config.yaml
n_layer: 16
d_model: 256
n_head: 4
n_kv_head: 4
head_dim: 64
d_mlp: 704
vocab_size: 2048
activation: "swiglu"
norm: "layernorm"
norm_place: "pre"
norm_eps: 1e-05
positions: "rope"
rope_base: 10000.0
rope_fraction: 1.0
qk_norm: true
attn_scale: 0.125
bias: "none"
tie_embeddings: false
parallel_block: false
init: "orth"
init_std_qkv: 0.0281
init_std_o: 0.0
init_std_up: 0.0281
init_std_down: 0.0
optimizer: "adam_variant"
lr: 0.00159
beta1: 0.9
weight_decay: 0.12
lr_head: 0.0104
warmup_steps: 310
schedule: "wsd"
decay_fraction: 0.741
decay_shape: "linear"
final_lr_fraction: 0.0
batch_tokens: 65536
seq_len: 256
doc_mask: true
z_loss: 0.0001
train_tokens: 387200000
steps: 5909
dataset: "wikipedia_en"
Each number is 128 + 32 x the weight over its row's rms, rounded and kept within 0 to 255. Layers, rows and columns count from 0. Numbers have three digits each. The size before them is the row's rms in percent of the matrix's.

# down: layer 4 MLP down (transposed), 704x256, rms 0.0606, rows 18-52, columns 0-127
# gate: layer 4 MLP gate, 704x256, rms 0.0669, rows 19-53, columns 0-127
# up: layer 4 MLP up, 704x256, rms 0.0633, rows 19-53, columns 0-127
down18 104:094129159094148122186163138136095152076115149137123082170161137131090125102143107101147170175144074083103118128152113193185120134142085069187113128076114096113091145131096127108127150093121129119112147107143179140077173133146125087103150140153162118113099118106149100117128030137224116147123035113170167101168138083131090087162151116102175163097168099100148072151174115076145150100103
gate19 100:161136105164182138142113079137178114134158149147116118182139112140109157188097144097120069103071122120148141119153124148129114179122112156102157143109134156109090126152157155116117083134083137060087130108104093109090110099144127150089147143110097092183170127190100077114127191187133167145145138094125105172150077116143089084133123105148132132152193089114141129125145128112163068143163
up19 104:157127119153105139085098125120132067099137140122141178113133097136133107203084081129111204122159168175114164126111134112117076107086107138173094092079145150095151142100033081120115099110125150150138130132172151145083074153103122146164111104143134115195131142113112147138101105163126092115084184155133141157114108087142127078137131106144130071110164142155078165144124096099152119075091
down19 102:085123105194153118115122136156133117141124130076099164165107132132126110107170095136141130097137146182117133142152111104145141190119108135137104056098172151126102125123064109107118144133162124158081191165139113119134155079184086163047091116146109108127139125143065095121192178147122136174109151140121143122104052154113185127133122151076132088162129084109100102115154129139122112123157
gate20 107:134157117115163081157153081149113169062182183158113150105171226119120145142114168034168114140113104081125169169143186133106114113135104144150093134212142132130176122103107150147163057106111129163153106167097121067118141101135137126118095090161104116137180145182107168113178153113126165100160139102112121140110163061151087134117186133127141147129096130082156145105067126149157130140135
up20 102:094155165152092121154094153117104115119137105144185143087137169143119164128115152122060140150136083121086122166130127135130177168088109131086127129124126178114127118114143118094127123176188044096089073106137125185203116114118126166128094162055131087104176104157127108040191135129107060159153088053084116172206198138097164159106157180107095127131091102177117154101158150122101144162113
down20 104:096150139068117120139108137056103089125157153127129123185104181086184148152104129146115170131113070115087104093218086088117102150091164135107134152125160129084099085125134115164147072185123105038069083096191158119166148065115140178138099075151116077119085078092101152146148116073099076116142105091099138158098139169159178159115099100153106101161166179164091199102110136050113127137091
gate21 092:179126077097163131148120139154111123156155103063123203154139122123134141144114098121136100145157112127124127133112124100168135118105161123106129123141078112149169129102134164077136063104134159110138094078074098144118156101078040153063146104139131147176120125127070085170113126086131116115081118164085101098110168055119129182127116156154166124198174098116129118144113212108095153141105
up21 094:048147141084118173158107140094155116091114123115189112117126072128087140121102205105150135076173151154127125085182144162160093123161142171164141131193156135134150159079188169144135169126073114117193184103114129090144159140106116100128153175130141104085103154112154075139100130110154157119107113185164151065157056133180118108165139118078113118141171147119131076085134080138204159088058
down21 092:135141052091175125153125118168128160087103171137088145108135126116139100129135116117136086104058174172115141104076152089115158084131135186110076146147120193144170121091114130076094162123162140062097130109153070093125134118101180145123159115132119169183102136109166122107094066103096141117094113162054108104085132126110111156090110178170170107136121141158154126182112179133143138154171
gate22 103:131121080112137161058165109099096100102135146161168130131089124152096096107133149123174118105116142152180152089169171139096152091104172175118162139156179107146141136166165108136099118076083168107130092126093100158167074145062138076164151093121104104119165153148081144153179149083109149139160116124153126123104187078170113057087169061149123163143164112171144130143117151150134047154113
up22 099:098136166092147164086145130111137145179158090074155119083132126153187184118142132119144160069096166132153124113109170134134071045076071110135157158167105074125100146102117114136124124090130100105115146099141121113121073164069112173145172151152095173113151159113139189088162151102137130145139152054193122100096166126107138125086097109158163103165102100190168118095155130096171169131115
down22 100:118077171122117080194149103073133156129078080169115171113172136124092122111125157093137096134142111139100104098164169143147087161197118169104131137126066139091169109152160145138134146152119145157059057081147073162079168184154142119126119111108092170122142112133100113093072134139129124176161154132096099124094114143165147136189132116121101075123132112146082146161050175106129109031121
gate23 102:065137110165160105140122095151073080137098171142174129123160144102162099098161128146191122127117077096090187092120119153118130129130135181144125128116145104083197116120220131149103135133204050145133114106102158152151148121128041080137115134100082090101092162153110135122190109085115157150074101130125123157133144189084138169082179127082127149138134136070125117095155102112131146137086
up23 101:108153163150136127112145168044075080145201151085180137080161056112119131130103149079061133146128146132148146097116164094063166131143138090125109155105096089106165159085126080144119176057156099139102087150156154095179158182134132119098188116111120087164127110142098204140098185121071101100110077138166140114107123171146113145070126157144114151144148184113134094123148105100140155078138
down23 103:113170112130122153107135151180119094131131140099149118192063092086152134144130079168102166071103139107142124151137159121120130105156195131155113092110158160178065171110085131120096075156135144138117129163112118150110109152101115129101086131103187143117139144102073154178119110163077149114100040100073089150076098158130118082168130085130169077093135122171172110114078125125134170111170
gate24 105:103175114152146125175109088138084121105162096107162160126159090102140096076137069144123116093115173115143123129122085124084164152127056162148157139183157059110121097103180121191036166107185121146096119176168175111174097141128108088111106099145162076087141103135118103154114117101168141136089151133116170137147053075130155145156117116143158089074148130044124131103089089108142164094157
up24 104:154125163137075154151148160102149144060148089163145149146123129097131121122116186101140150132181123161154173135136120131136120119158085096187143136142089162136133101136159133106153088125142144183156124154161154107166164104140151091125100141075161113108132133176099091146138145150086105140112102092068186119127074149197114143171121154155132136146088129027107143097110106138193169110107
down24 094:130158107154126127116132162000186132096089103127154101063119170136143128153118175118116145156144160126223099159132125121177124172178051148167141140126052172097104145094142129188154174182142128116165145166100130079082134114164182081099089178104114129130147108145138131085122143153119147133103073126104142086091138106152143167127117116110158112099116166134119145133181174146143080113136
gate25 098:141104174119073155186135134143085153126111096145120134125160140132117128094183147084131091108134162184107143175149078141117110066138129137113169146111152066143168113137104146126021089096121106103117198158167172107194122109143136124139117151131097099091124108205108129126109175074074143109085113121118146116073129074081124123065184157153187145203124133057146164157138137153113099120097
up25 098:192111104086076130100097206171103102164146166069112150117156109117123072158189093076152163173140136110105082108172170125132090145105127123132141076087104131168108113115166158114116062090123170096114124117209198122103140135180090131117184157156115153164139153090180156136099133099118139146037114156133094075115115129118090165124151115119147114160116091113086178128161135157178112113115
down25 097:086198137193212147129130080143118141127112116077139108143106121143156151084104193131154124099079159144196135159168084142072156147191123138129092116158141130155179228109176131090142077052120031166167180181180089123086140110113106161105145120104141136110091151101109108146108092169133106106141147121104100139067149105169161068137107169098134140151093098137193137125120123121175171162111
gate26 105:120141118167084118139089143073136057081148133172122130183090168135159172092151107071154086155128128170158124118137069183048151138127125086213176129082160132050104148108133078114103112212139183121133094149110124117156110198124076094097155090106134106120146126156135130111128161124157146112114172157127138091147141124116145057099090088111144077133172118121151141109119171191154084133095
up26 108:094172137155128159131107104050170114100177075150163140104142093084124151040095122090108079164135123147195098141162061114136141100102180147085105138110098118069109183053161179133110133207106158108129118066129136091103132138081104101098110145140151156139148127171093117106169113168157089106105127144127199113106077139126089136145121137137169124128150187089159084090107138133150134173148
down26 103:130180102160114118121140121000125078150134096164115137094110134101123133121156154117136090146103105148187133140131116166109133130149084070119117103047147145147110106155118126102109143170123137089135108105082137151099140116132088130119152118146138136121146134134103123158140144134136095127130197158134137128089112142150141137092094169090112097096146132109135167100162129128139144084108
gate27 103:116177128143169111157138079151129143104158171071094127135115120140191153120125127070095125077116127104118076150136187087193169096139127184109090144070160115113103134120114143103147093167122162156211052126072081053102115089091148082120096088096156100062146119122135148139136131130128187157148146106155141117169165063128140150162132164142104124131121119099128134099186117116146149139135
up27 098:053170132114148169112098083110133159071151127141115174150093099162177157128122090155137107124164095148104182056114103162149101063125179117116138170150115114062106099130125150179177175091159126184141117161199147137115164171142171199092142097138181161100100097158106067111144152125195136048121149113142123145094127132144077119098124182118097106117195131097144167080151153088109189121075
down27 096:095162128129167099143139143243128088085183078105137128131085153137167100124101184131103108165155118149054074159146115160110131113115116166145170115113188099095110127139066096186156090124134093147141098113146187159148113138141155104074146181129159174165111101095112067116131122130135087124105174139198126043021148099103107112164144126128148136138138115104134101156133186129136153103173
gate28 102:159140148111092127164126123152151112176107108138124112155147119121083127061109127121194142133193132123146168120105166145155117172139131133086127022207084148128185057106135105109080133107132182111157170122135095112153090139081174056112214154127112157146100166130127189071103117109148149096128095081122156120119134133137103141135138171138172141114146117148097131062082107189154097119147
up28 104:159140075119101150096221134126099088168182118109046085148158171158134135202120155172139113070109111161107105167160162106176079131114113086154126096134178103119123153114150053103099157077144166161151150146104148148124159120061135160119118097093130169104166108192126131125155157097118116119140125205129143087083129091149093127137098145109125177098107092105103143106151131172126127124148
down28 104:226187147141135118110121129124169077059149085097153133127101125097112156146136079154103107132112143107107152114113152144166173100129209083093141148101117116169131128113159148138131131100141099179153152084098150123113117107112151168106165121138112113115161115103138143107113130083088062163098092161123143170093146114127101123139081172098084176103158102132075158150129088072135106118105
gate29 104:088148150120176102098106147143111130114118120095144158147197131088139145138114138103114116148169201119162168137086163134103136151117098108088174141143147124147084163168125171094187068136129140177221093127085132113116096099153077094110163211145141156082183082176129125139138142098116133117130167150084121135095176136072132032138110104162142119160118185090099160077078091104138181135129
up29 101:160105102103108134121083105094200129139097108199082109172135114124096150110090136130115149136100073133113113095131169139141073118144151155109156171106104077156126109169106167101057164119102167117132134109160180129209117165111144128084099098149140133170091109093138156120115134145136119107107159168121189127130097102161180168124068100121145157105110108138140114092158104102137079136105
down29 101:150113166117130116107166124218141120068156162169122143089133147210120189191092090150180125107164112161128132073170113072131122100177106142160097192083129160173140120164124175135045109109122187151126152078129103094160117114130104174114176120086104147153156094101145117174151123141067139174131125175098087131078124122123139121136121121181154068071115127129157110124090087053119170175142
gate30 096:090135069178131136136193082168165117224103157157122128091132115124104157134117078120151109103097075133122181113134113129066088113110142133050127110094163136141105133108129095117158124170126067098156191065150122119106107072091155157098113111164060201110117116125137160093131130107133118115155146111104095154100117181060139130091115181149102132064197101149131141101112123093141119157154
up30 097:198111069150144063118147082158129116153104210121156137139109108169130074087188165130132098148137086116109097191124141115133164155153130124111115152089091161162102124200109160148108100141102116127149122083095095130119140165106093156148104126115085094159141064165108132125136153175154134148118121130122075170101185115112129093151101147178119118111131177143153149102058193078209162120079
down30 095:144149105153132129101126102000195126170143137124144108129143174180103139161121137091120148130197137135143120132148202176092152150154159162122086131118097135112143142132143103102131210129105126089159111106123173135135199135099126112151133158159168136136086125153100103157160142146094109104115102076104144120093122184163124140148119117103152121164079088131093092130179093129166055117093
gate31 099:110053140132098131185110079145095126117081113077131096107138135125139133160117137064134116101146111113119168092088146097155156075184109168094174078213150125077122178144138146105093175170154102152196103171207109140151118124159173135140089146115133099071176138163120130132178129083171126142140152099134136112144144132107109151118127124132153155120121139156144097147159110116127147079132
up31 102:108117173150132163118162153165147172111135130165117119141106132097153155128091154108143155107123110062139129133169094079107132105098098154137151164128202107147129115123131150149150136147104134136083092104099118173160151104133134070109132099095183091136090103149116118076179127157101120127082116136158150056070102135107091137129179097156118158103118137084196141149135050184098103106095
down31 102:111117091091098100120139171074176101123172117121110083130124220124175139140147159102086055135127178143160138111094167140142172112108173105118113081082122138079086130084138166041124150152156107131143084089156119083142115128129099202106112181108090108082110065165133099100143077086100135132147120109133126158139137136175149140166068134098151143195128122127106098128101167098119107136112
gate32 099:181132112097090111144110109161103077058101097079140105102086153134136132103090120065127127133118161122138068116089135113141148082122099152172160145149118129082137201088141113121121173176134170154124126128153111142141108152185118024134039118107142142152136146139154127119108142113127073156162109119152098158159134140129085141155081154130119115185139162142172142128090097088096091156100
up32 099:127131100149138183139151118138085101130131174156109124089124178104147135140078133191073140138122135203131086158107154152075128165180118105134117112137160096137045184146130186052097122152143137128148143095108149125109146131092119131149157155137111152129182123174145174191223136107158138136113141070125134101119153179130093139096067121179149119152095128116100023098111109105131190107150
down32 100:153095086096178113133123073091070130100129117117109121171152088103130128134089143137070129173121110187118121120177084191108145161133126099097143150136133121141124153097156154157151128130127141109130150136108093172064143123149215131132105146104152149125216126113150132128143078129091208116142188131143112102139164131097109135089113122189147133175109092133125113088104138113169145157101
gate33 098:144138161167112154148116135116104175090192162145183174168173102113101110109090207122097130180093085123145128081179132204136145125144083087064107162147132144111103153114128090131112116133166143180131100176110122053129202137101125091146149141102088074050136102106128098148094125112121102105125147170148167120073174157127148154146086105110113074101147127129134139108127117128130110100090
up33 105:152185111156133169119173172071154102080126144132104069160078184159105180144167101162154139103095165111164086103159103152159111106068095131102161160161124125139107129063158071132099090097099105082127144178148099102147066114058142100128091136153151122157068112172104136107134137175157160124137142103110155135084129089181132112117167128201186128126093097143121143142139133145133126169092
down33 107:150108101123125109092165131000102132137142121111103150114139123067166200119153110137151153123120109148163157119225134170124089174159167136066148134119125178085113123227132140090118127118153130107198112159156143110104121125143121095157081133061130132158143138097133131093137169154105140116066147149115128106087102127143128114100135134109177133135107130128131173108106089164162117109115
gate34 097:083173095187183136126143093132144177158152122156050095121081147126093110131155074173101135090169127185103101133151165093138129125117122155131096141095136165080138121129152182123105148088109088071103168133165136122103126164162108140125026127171131157146137099121081108166179117129114098127136148108101130183165123133099055137042077164152102107112184183148096104173116145131102134113151
up34 096:137093158123127189101134129118146126112099107101156139138066106145118099114062084120105107110109188136118104151047138095127136086161061134147149094158146105128159134115161092085075136140108094066114186109136105148099099148090161113112128118120105178156092115121129070129130158101130144111127187099119132148077139118160128094104081157204146140113148107112122140101183107069127080126149
down34 097:143116181108138123133105211000158125138105119140141137163088097166145126125096094149138085119139083116145131102217094133137087095133164112099130086109143117100130151058097107067122128165115102175095135139102119174074096107151112155118149147116140151124207153108101122159139172111117198131098159149155151124102148096148122152153071181122106083145188116113164161160103091110154091196133
gate35 092:136149091170142174205143113148121141104114104110175102099150115149099117133137137183140083152103089062127094109141187140139153152126123147057149113101123103119146102090064186116113026175107139136091133103065179102138086126088061164219124144145101138100166112111135115183108109144141139118138105056128107079076113188137132097144166096135144171139135147125168175134139133144077122103142
up35 096:161115133109134152144107118096148198135103163114090157206103056110147147095147165081101158130155139076130075077115141110167137176153144081152150127079161155066097108096079076154126106115083160111113109218142146144140140146140099112129158128141139158129206145227184165101135119092124084060125119154184087100115131115160143100140146131056149183158136208133122108135169115163128022163124
down35 096:152114098132109077143168165023101159121059156101124149134095132113094115058156144163109074162124141124147141187161092127096162084138073135122132140166075126112133113117115127113104105103096156128184182090129113182186145144121162195083113194133122122162117102191161131153150115098115110108075133095148103191143148086155099114109211086161128120063179111144185144100142122115074124146124
gate36 103:128135087119101163127081118106145138120199069164153105176147140134141123124131082094143092145141153149120142123096103115178122141151193155099160118149155089103133176132135100126138117110096169109106072139150174161180144066152063115115116093133161183162166115109090130129165218159075144098140114121146146091116134117132135061111106132096101137155156131130149191069127060169104165183105
up36 098:145136086151119118114145123080112149129140123103222114070159159075110125115108120133132152145129080146138105181134083185137157146160113131149097081150144110126168163148091172133130104148078152218122126105053136128097116119142114149112113158120108113101110122112185119131160125090089064078117107147106130107115149166126155222137128160204152153186094112097094175138128137164099118154112
down36 101:180162105117120119199131081005103145128157107104112127170114080130099169080145139116157146131073128128167097150145069188126119118121144159097162123163145156143081191103152099121132105104126124138169119034129109118121133128173070144118072136183130117158073103160093182129102221155138096104137144168132111154129076152114187182123162132146140112117070117118143158094126147150077158143094
gate37 098:140137122148099091134151120128138102108115194127177214149105100118155127153120152142101229118100159117072138102105109098158135110152083131151123155057172058105091093114127128111092156143108095114166120087107178118142162121049171114175097085158172193088140095123122082121123157067078119209090125163112068119132135124149158128075111190170133156138171143098149159115121080116128133150174
up37 100:094146112137192152095065129090048135160152080171095083163149105109157173132111033131145208109154161138153163084105107098144117174102162145106156190151187093172122139151157127159161147129106137062132164141167092140104131114154157125129142133121166149089157154100118155127130206181123155156083129111100107084097134144135133085067117158120106170103105166162112104109091102128132216132126
down37 099:180121131079180125171160163130117148096095146136152133090119119173126177142152099118141122102132154130113134166164201115159076092083178097122155062135096176114131094097127113136138084152093028155136114097100089099179089100096083144047130071130148165089170102125125138067152108183085106121112169128112126136118086128153098147130068079147196173147188175115140084109135138198106193124123
gate38 098:140140101073170155104112118124103136178105087079151096110126107079104190137104104079105160149134135103097240085184100135134116181072143124128146138156106127135083101118101075118080071199112134087068083080170122189173119139125103090187141181096131173106115127139223120124124177090140165116141137130159153102113175185114165074185124156091105156162159113158135081116155102135177128128168
up38 100:064104128127143112174157159151155128182155145095157120076126180128108165137097143149105110135107120144143119178136085084144140124132191119156088081131090179060159119128082118064130164184114096059022132127165151097123115119077134159142064147160153103114140105152156117170103159116149126211085133101123106169127152131151174130175170133102167151097100168129116113091129120141095129140152
down38 099:121141128051109134101085131077157171180122180096090141125131111161116178136138151157091112113111095101170128133121130111106098148116112111128105171138124120215126115117128149132169137156143122109174118135139200152152113085108108095105158086172144094119170160095072122129152136086126073098107153128129164160144086137113082133160104131164124109101126107108153041126104120105095145093183
gate39 103:169165131136086058103116128156120132129133164106125190144120168086105117121142065085115116195152189168120126128133119127127155071124108122146138035113158127171097130125143123100115146108157103142166111174126144144152163130139114125119181154128131107139135147161116128089103130098112160116063147088112111120157019099121103064168123146087177154116092127127094143120122127043151130155141
up39 099:135128145104174105096145113162091142143094096109089157134170128141116164141092139085149064178114148163097156202134097131137092174162112144092114118157116126107126186144155166173115134168112178073149204079154188128095093177085154106113134166158166133120149093120109192142141065104140142135131098146105183078125155117115133157145134063096149091142175197121180101126084157083125124074152
down39 099:074189129134088081120096143100129186065139122138084087150136184088145097118172124114090159111151099154116121070077146117091152139122161139139142153111141152135113066122118160141163106188150125182159107166152123147153149094197135146145158149118140090138070179121119089092080127120099064118136137130130094073153140148128134143163113101047127129184123121137110122144083097127152146119070
gate40 087:113125084117137142101130176153128155163123117084134102135147150136115159180161146166147145123129186067059089128111142150137124154101183126072161102144089183189140149137124106108109077065095134144154130103134084139093133103135142125118124091110201137065169101128099111070140138143092147102127185241143161109127082102062146109108132119193044146062134127126117111109169155157104075102093
up40 094:144033127146124133144139119142081102092097113126086130094109148120120092071163154163127136126166135131144182100085112086149158106161218116160087138135084140121093083074161184148110166059109117142196108121139148108186132153122132125109139150090099143134064151167195151126145133164115128111161145103126196149159118099167099144107193109079145147141147108132137087144123131138142078169145
down40 094:119132103179182099116164193232083175149140079106122125154123114077104165140157129106089153107197143130090139117160124130105138171103158136106127143131124102118099162138158151155076115152095125097088110052146086065156145107110140159115154080181114117170144097153177143108149149097084062131160103096141123160140118027081095084109182067175139073121173180123117138135121117135194108110125
gate41 108:116164097158184205157080126132076141056126155175134161111142113105135132138119079146096098152104078114126125138143118145082223161110113136111169168110103164156139119150171139119095160069115141074114086201099147097140145099156129101153135139112122128053124113095078088117138100086081201096105133161126162168085149115095136148079137136105085162089096147191111090157136147140102156101104
up41 106:129093141074056153116104136102140064208168119156095083108091110051126097126093118179153107085108174093103119097113140130164129148090125151130131105100099155182180088111112091100131149111115123101160145132116164150108164101124174084244111146179141097138163118077160146178181150112111105080078104082135121128115157123112149114090154135117134113020121188097105093098086127090119127112099
down41 107:217101074091130184106128187180080119126080125187080130136129132096085074143132098143163135132064082099089120134151096127123168136110151197170144130149122160112127133142074140194142125080132222130152158111126113167124145099153091097146088140111127172101171128101094116097161129109142172124103152131088101169125089153147180164129153088145091228136108102124132123120136090120113158167098
gate42 108:106162144194110075134125175144140173132195150082116104152086158180168158107112092114082141123093180131073124068086093148106183143126128104085129144093129118104110132111144219145110140100153151140091158143139142116170160151176161205134132092123136120139139038191078152091127139090098175087082170127157177120164137104102164168095186123163085119108143137065110153074081099105128188162113
up42 102:145163130150107084146170157104083150120121140131119094107173149119185098174175108128130119187088101134169136134130131153112129171086137130109184165152151090168172108077119114146086178148230120173121129180066161170131152098165170120143108130087096125136155106083144116080151094130156126117113154087133152096182090158141208154061161152137127141124082137105082113047146080134137108142044
down42 098:105100124146109109160125160013090121156112090164106112078128153098181131143130124109125089099080111145166115140104144078121112133116165168126126104108090128196149138115140090148168148126137147129145101128142115185129130067100127047163118174106120093103139186110160114097159107150157141130173116083081125163113161163125139106187154158129120131144153128141148127153127183092095153142155
gate43 097:079144145127125130164172129083113144105172112123160179192127153139081164117097114137075116118143086118135150166126143160117172145109079151149114135143141118124101129077128174138138138139082165123138126085144141106048179106184100146084155071136090095064172142162083117105126178093138113171110172105130133081152136114153093164149145158171151080046129186103165118111115129118167140198131
up43 095:124141121117104129096112121129182099141148142116127103134151172035147124119095144145139103124127107156138162117196119112145139168084155195094150094152157153138139150149104107171109137126119155107097162131100144149115150137158127121115050102076151135087142134132117054110154098150158122070161169144115126136193205095154137071179158143137106130073169114119127164099119134104165113057129
down43 095:131190104170086140144164125088125072134160095145128234143088164167123133129144064112121151089106092131103175131077126130080109045130158117102103105132083140094141133183100129130086130141113115151154115135103188126148148149122076146109101136152227173088134153145102183169136150181105104090150162201136158153098086094155144115162104127084183079145065120166145192136109117105121106125088
gate44 099:140137177142083049144116118113132128129149082116143117143139077202156097196088176129138161122122123113106078118144126140081116132207100112105141116187129145129086077156092160144081100165157064110126152132110129168107168106074069148122128121173152080097090116096079139112115151099130172136153135073136141126077124157123152066142132138119140131120158114059198121096106134141111141127117
up44 100:167120142158165152046039117129167130118132149108110129144137109105178118074048150072171103129131160129138148164115107107108153130121120163155160121139091047114131149081100164138149157159160138063123167123126105119154145086086083092136134116112186123173135116145085148127124159160099172110058094125116173117115149134114174126200126173167141147080110161120105157153128137090112119139121
down44 100:064160159143140143165113086199098180164114119151148118062121112141146127165165128119077131129180123097084112105065141114139091128174082119087112191116108139134120129139074154062090131187165170152051129105152141059151097146070138099087140087139140148122110160117140139086197134125166156101164067150126162158124155161127149090103099107167121097177171143150141113154099134149116119127144
gate45 110:164124125156156129206089131060117080158154096107181098179094090155166135058119046201131115091120151125144089108144145114177064127176133111136177122158148088132151111160114117117133194100147121132160071165130118142123079116180168140076130127093059136120075104146103134143128173073116160101150089185145179142071154103122192110097134204157136139134157160087101178097123152168138166137098
up45 104:166129146130115150125147105097098164092123130134072157127210180162143065149128127182128177116123139159134117107110159093115162113139135131101149118150057167086094099104137157198101090163091147137138159123110114153133127112116095186155172131134127143140127106132132130150088193188138168123143144128148143133128091186109161054110118111155172193145174104068164141154090124100170168129139
down45 108:117071153119116153117095129000129136150123114121070121119146077119108205178100140069149156065106089087079163161109140053109145147129105187124146118137213138111185133092135114129068106125146128151084183155177088105142160145118092113154135106166147088127131137112144093124162126165082081146159113098085113139160135149136132122136104083128104116097149106172085105089190139154136053156119
gate46 099:122111148155132198106105107175108155147170069096165121069142075122177131136101150156143130118096156157155128073116166091179130143174110117177144099158126101152137133115132096148095061105152099127163133082095130105123140092152135085162156135106098063054107126146119116136123161140106174128059160126131155060084130119074078143106165148141074156132095125141099155124119204160094146168133
up46 102:153145134124145138130175173127145207067081101139148131136138150149153145135131187146151138100155144099139138143149106073153152075120134187103148151125077138154119189082168119114132152127120127122097155165079091121130107100197150108147114158166145095143078142089118076124111100146145094161128091151121196166061151130144181106111065084122122113186158110137085133204104116126110072146109
down46 101:158128143127196066168132152114233121076127130132127169069105103085141170188106151097162132156150147089155137147170124155153173155174074159124182089118115159123084102137115174117088159116088109152100163177148139106072144108112106140160136149109073193171127129131163084127112125074127157146134176118164090113109117182132164092122119079109150135183144174105079162156152175182084138158213
gate47 105:141085076133149112159204167103202121089051199136105144069126135134146195067116131146119129142154143160143135095173120109050154162183086146146143114174208097147137199177161079054098038107171140169106079128151131090111148165158171075147106131221157175083151122110124120086156111145142129120126093082103143120150143109097106136123164176150136130143172089113165109126144150123154103164152
up47 101:114103132139094082113138102178198101165126109076163095147194217129067171175086121179162145175108104137143151125149080118125106087098063124079164122185174105141142187171118046108139146109209103118119100115097125118142167181120094167081113090111147130086136168085062099126105119131168110099155133149187140134118151127151128163128102147101168108132123143166085168190129121134121158102168
down47 105:113053133123177159185128215192128183143168142104106081117136103180143059165170131092101121068115099089118140119055154093097117078080118093079091153088116143083084112079128157112148106127161209153140140149134108176188183103138142105153152117116133103110076146123121182197157087113168067123135081156152126157162099099148079125121181131156116101129155107127101073123106157134120119178124
gate48 080:119127080162133106158120126135147126132093173116150092127142103092111092134068122086158127100119105152049201099122161159130040063190095112097192156103206178113138149146153122123133122128093095092105103131138140105145128136138089091071105085122140135094203097105193131134125119142155094086084165112121157145102133142110150145114101179087150102135140189109145085144136150146127072133113
up48 088:171158095173074147114179169151173182119138074155119141169171148148169139167191118182121095120125173109099084123139113158076165148072144148143150099135090130112164162152134120141105078150095119105147128106124137158102109063106161148142105152088082135136137121177091099087174183130153120111165155132104056098094078090078135092113156142140110122128215123132154160089158152209118129161152
down48 089:114156113228161176151159158208158149121147106133169152156147128168124144141158116118130105106133149168113141077146153139163120140127115162099180142101139106144139101106136116150124080100126117076106191148187151063109138096140146159127109117117134103193090125128118084084146129114134069151066115070090092147098149065093167050076121147185158102170149195138135133136104152147124035154088
gate49 100:132090092151124143160110118153131081110143115110088094136133131191072155083105203167164112139115107191146187100123139137145100180122163167117107132151175167119160172132108072127114109117111119073166112147131085064121141131181163112207151154052168137159091067145154146075104205126169157072111083127117130102115179113160127102126114158135104122113134161124148183163149156170137127146149
up49 098:098087134164109131135200132159127160169113099156149146158139141126119145121147083176171093180142146087074147136163066142157059147088113136119139181136134148135083082150109203150146166153139085099124122102136113093062123157137123169150115090054117060140102100088163173148124160195115134151117142167125125105112113131096155113106111114108143081139151099141059136155122113101129153156151
down49 101:137094130136092126136160173058157106118136099102167136130127053173141117066078148162120106222117150157144154128210121240119132098178096120120063129058105140082134140095144133091131129168110092093093162136136168149098154148160118132132161147110140125149098121127204140072132135153123121168143138141105108104120183127128139157085158171104154091126126156053177139167119101140168156121137
gate50 096:111155119094137188130080164136105105159144117130103148179198153147126141097132119137174150106102108191131117133111132142119176181106146185125136115146144158151167170123143050113111146131117081093157107113153098121142176108164096131129097125136134131165081142120140155092114135103097172104117129176122138123157107165090130124115081156151145110197152091080165132119108156143176102145096
up50 092:161123096159131132130050155127164060167101117132105132121136152114116057127122119163158120121130111132124120123148085133132086185100159156149121132165193153152157122142160122113148091091163149162125121086169170156130074127156175091130088114133103168096081121154119070092164139101136118137189121161091146189115100172129084085162111148132159128156107089104106150133123118107141119147151
down50 089:074107152142122124114110154055073174163080144156105186128143117118184165130174114105165177064175109109117101123137128154137125117156179094131148170112127194154177119143097185095095150126111077116098113136157165089135100104181132149140175083168114057159103156110128144110107123128168112198132125099158174130109160133165178125178152120078157101086113134163110148124137137153135148070116
gate51 103:144108128126113162148167121110140137106134127118111176148118090144097162107133167101107139158145122191137140079120145135189145151136157161187142214107123153096133154076132013143111178161105155114142110119068178113154108153131151078172131103159139100136114135109114127152115135152115139076144169094179150099105141092131058161155172120157084095117179113130085120166116185110146092112106
up51 102:089114111125098095087101176124140154145137077153199129168105092117172123055080112126130091087132118144090145135129098176172123097097121132065150122122141119191128137191095160066185099135109085114153098137180106136088152077130064148136132135116123137156166175117149109064107113134124139166065084158094144089177122114150164094121171106109210167119131160151167128118163145146124106151199
down51 101:157123132082089107140144131255143152113138081158138203154170125163161076176124077139177105095122052123092160114170198188084108110118132119121143083137119164095151139136135132125145126124127122124197136207138088153093082093113075171138110129109097142130172137123163097049142149079070168175083156127100148106176140130141138161136083123128163077157108123140132123165153190155149118156131
gate52 105:146101136098144126150191145114085105074143130122195104166172118146135119127125171150140207091149183069119123101136162156161122127135116112078177153117156146082174127157152086147118135080105154107107138126093183097173106134089126097052121177144140070167147111076105146115159103103102158155101111061165125109100100147119173107135152109167084126174139087054111119201142071148128163171150
up52 103:135095087135171081133125088113108099129159116112088196118162145195124090127119216196106091144137120174133194123117086169137159123157132111089130108111057080114138167117114100099183101132171108177119086146065073148151150119094108086164158088123134146163079118182143172115159096203121134200185105088126147125141152136153091128174112143114154170184181119120107099178112105135058176150128
down52 104:077086125158117122105109117203144110119104146163136125163119069127157091097146136126117160205140092170124122082123091101087105132126089174148160121143104148124149168122116121172158198083121120152114164176109116120054154189152104063182118162099152136134121179088146106129090188096105107177125137141126151089166152092134142157136096093137218122182094131110050109125131115115094127147137
gate53 107:156200122157094140189117115146132134148130120109148090130163105116111137092127123164071109143147145126105206195134131130167155068132106106141108120128093120153188096078125191102125150104163170123128095148098109107139121180132097148133162144070191105126081065118132102153162138078147107119063128113077183137111112108075105150109169122130167117127110118116068117179131143072116131153076
up53 107:161146107080105135123167151108201107122113217145134139089129103105146080136070115171178112045080138103089069096176113081116107105097127128070136066165158124112157167189148098157127088177135106187096160086126134128136174160140095174109137118149056174164147207134151102061154094122146160094120130119141138151127101204154091153125106107116146115140067114096086122143152136153164105143125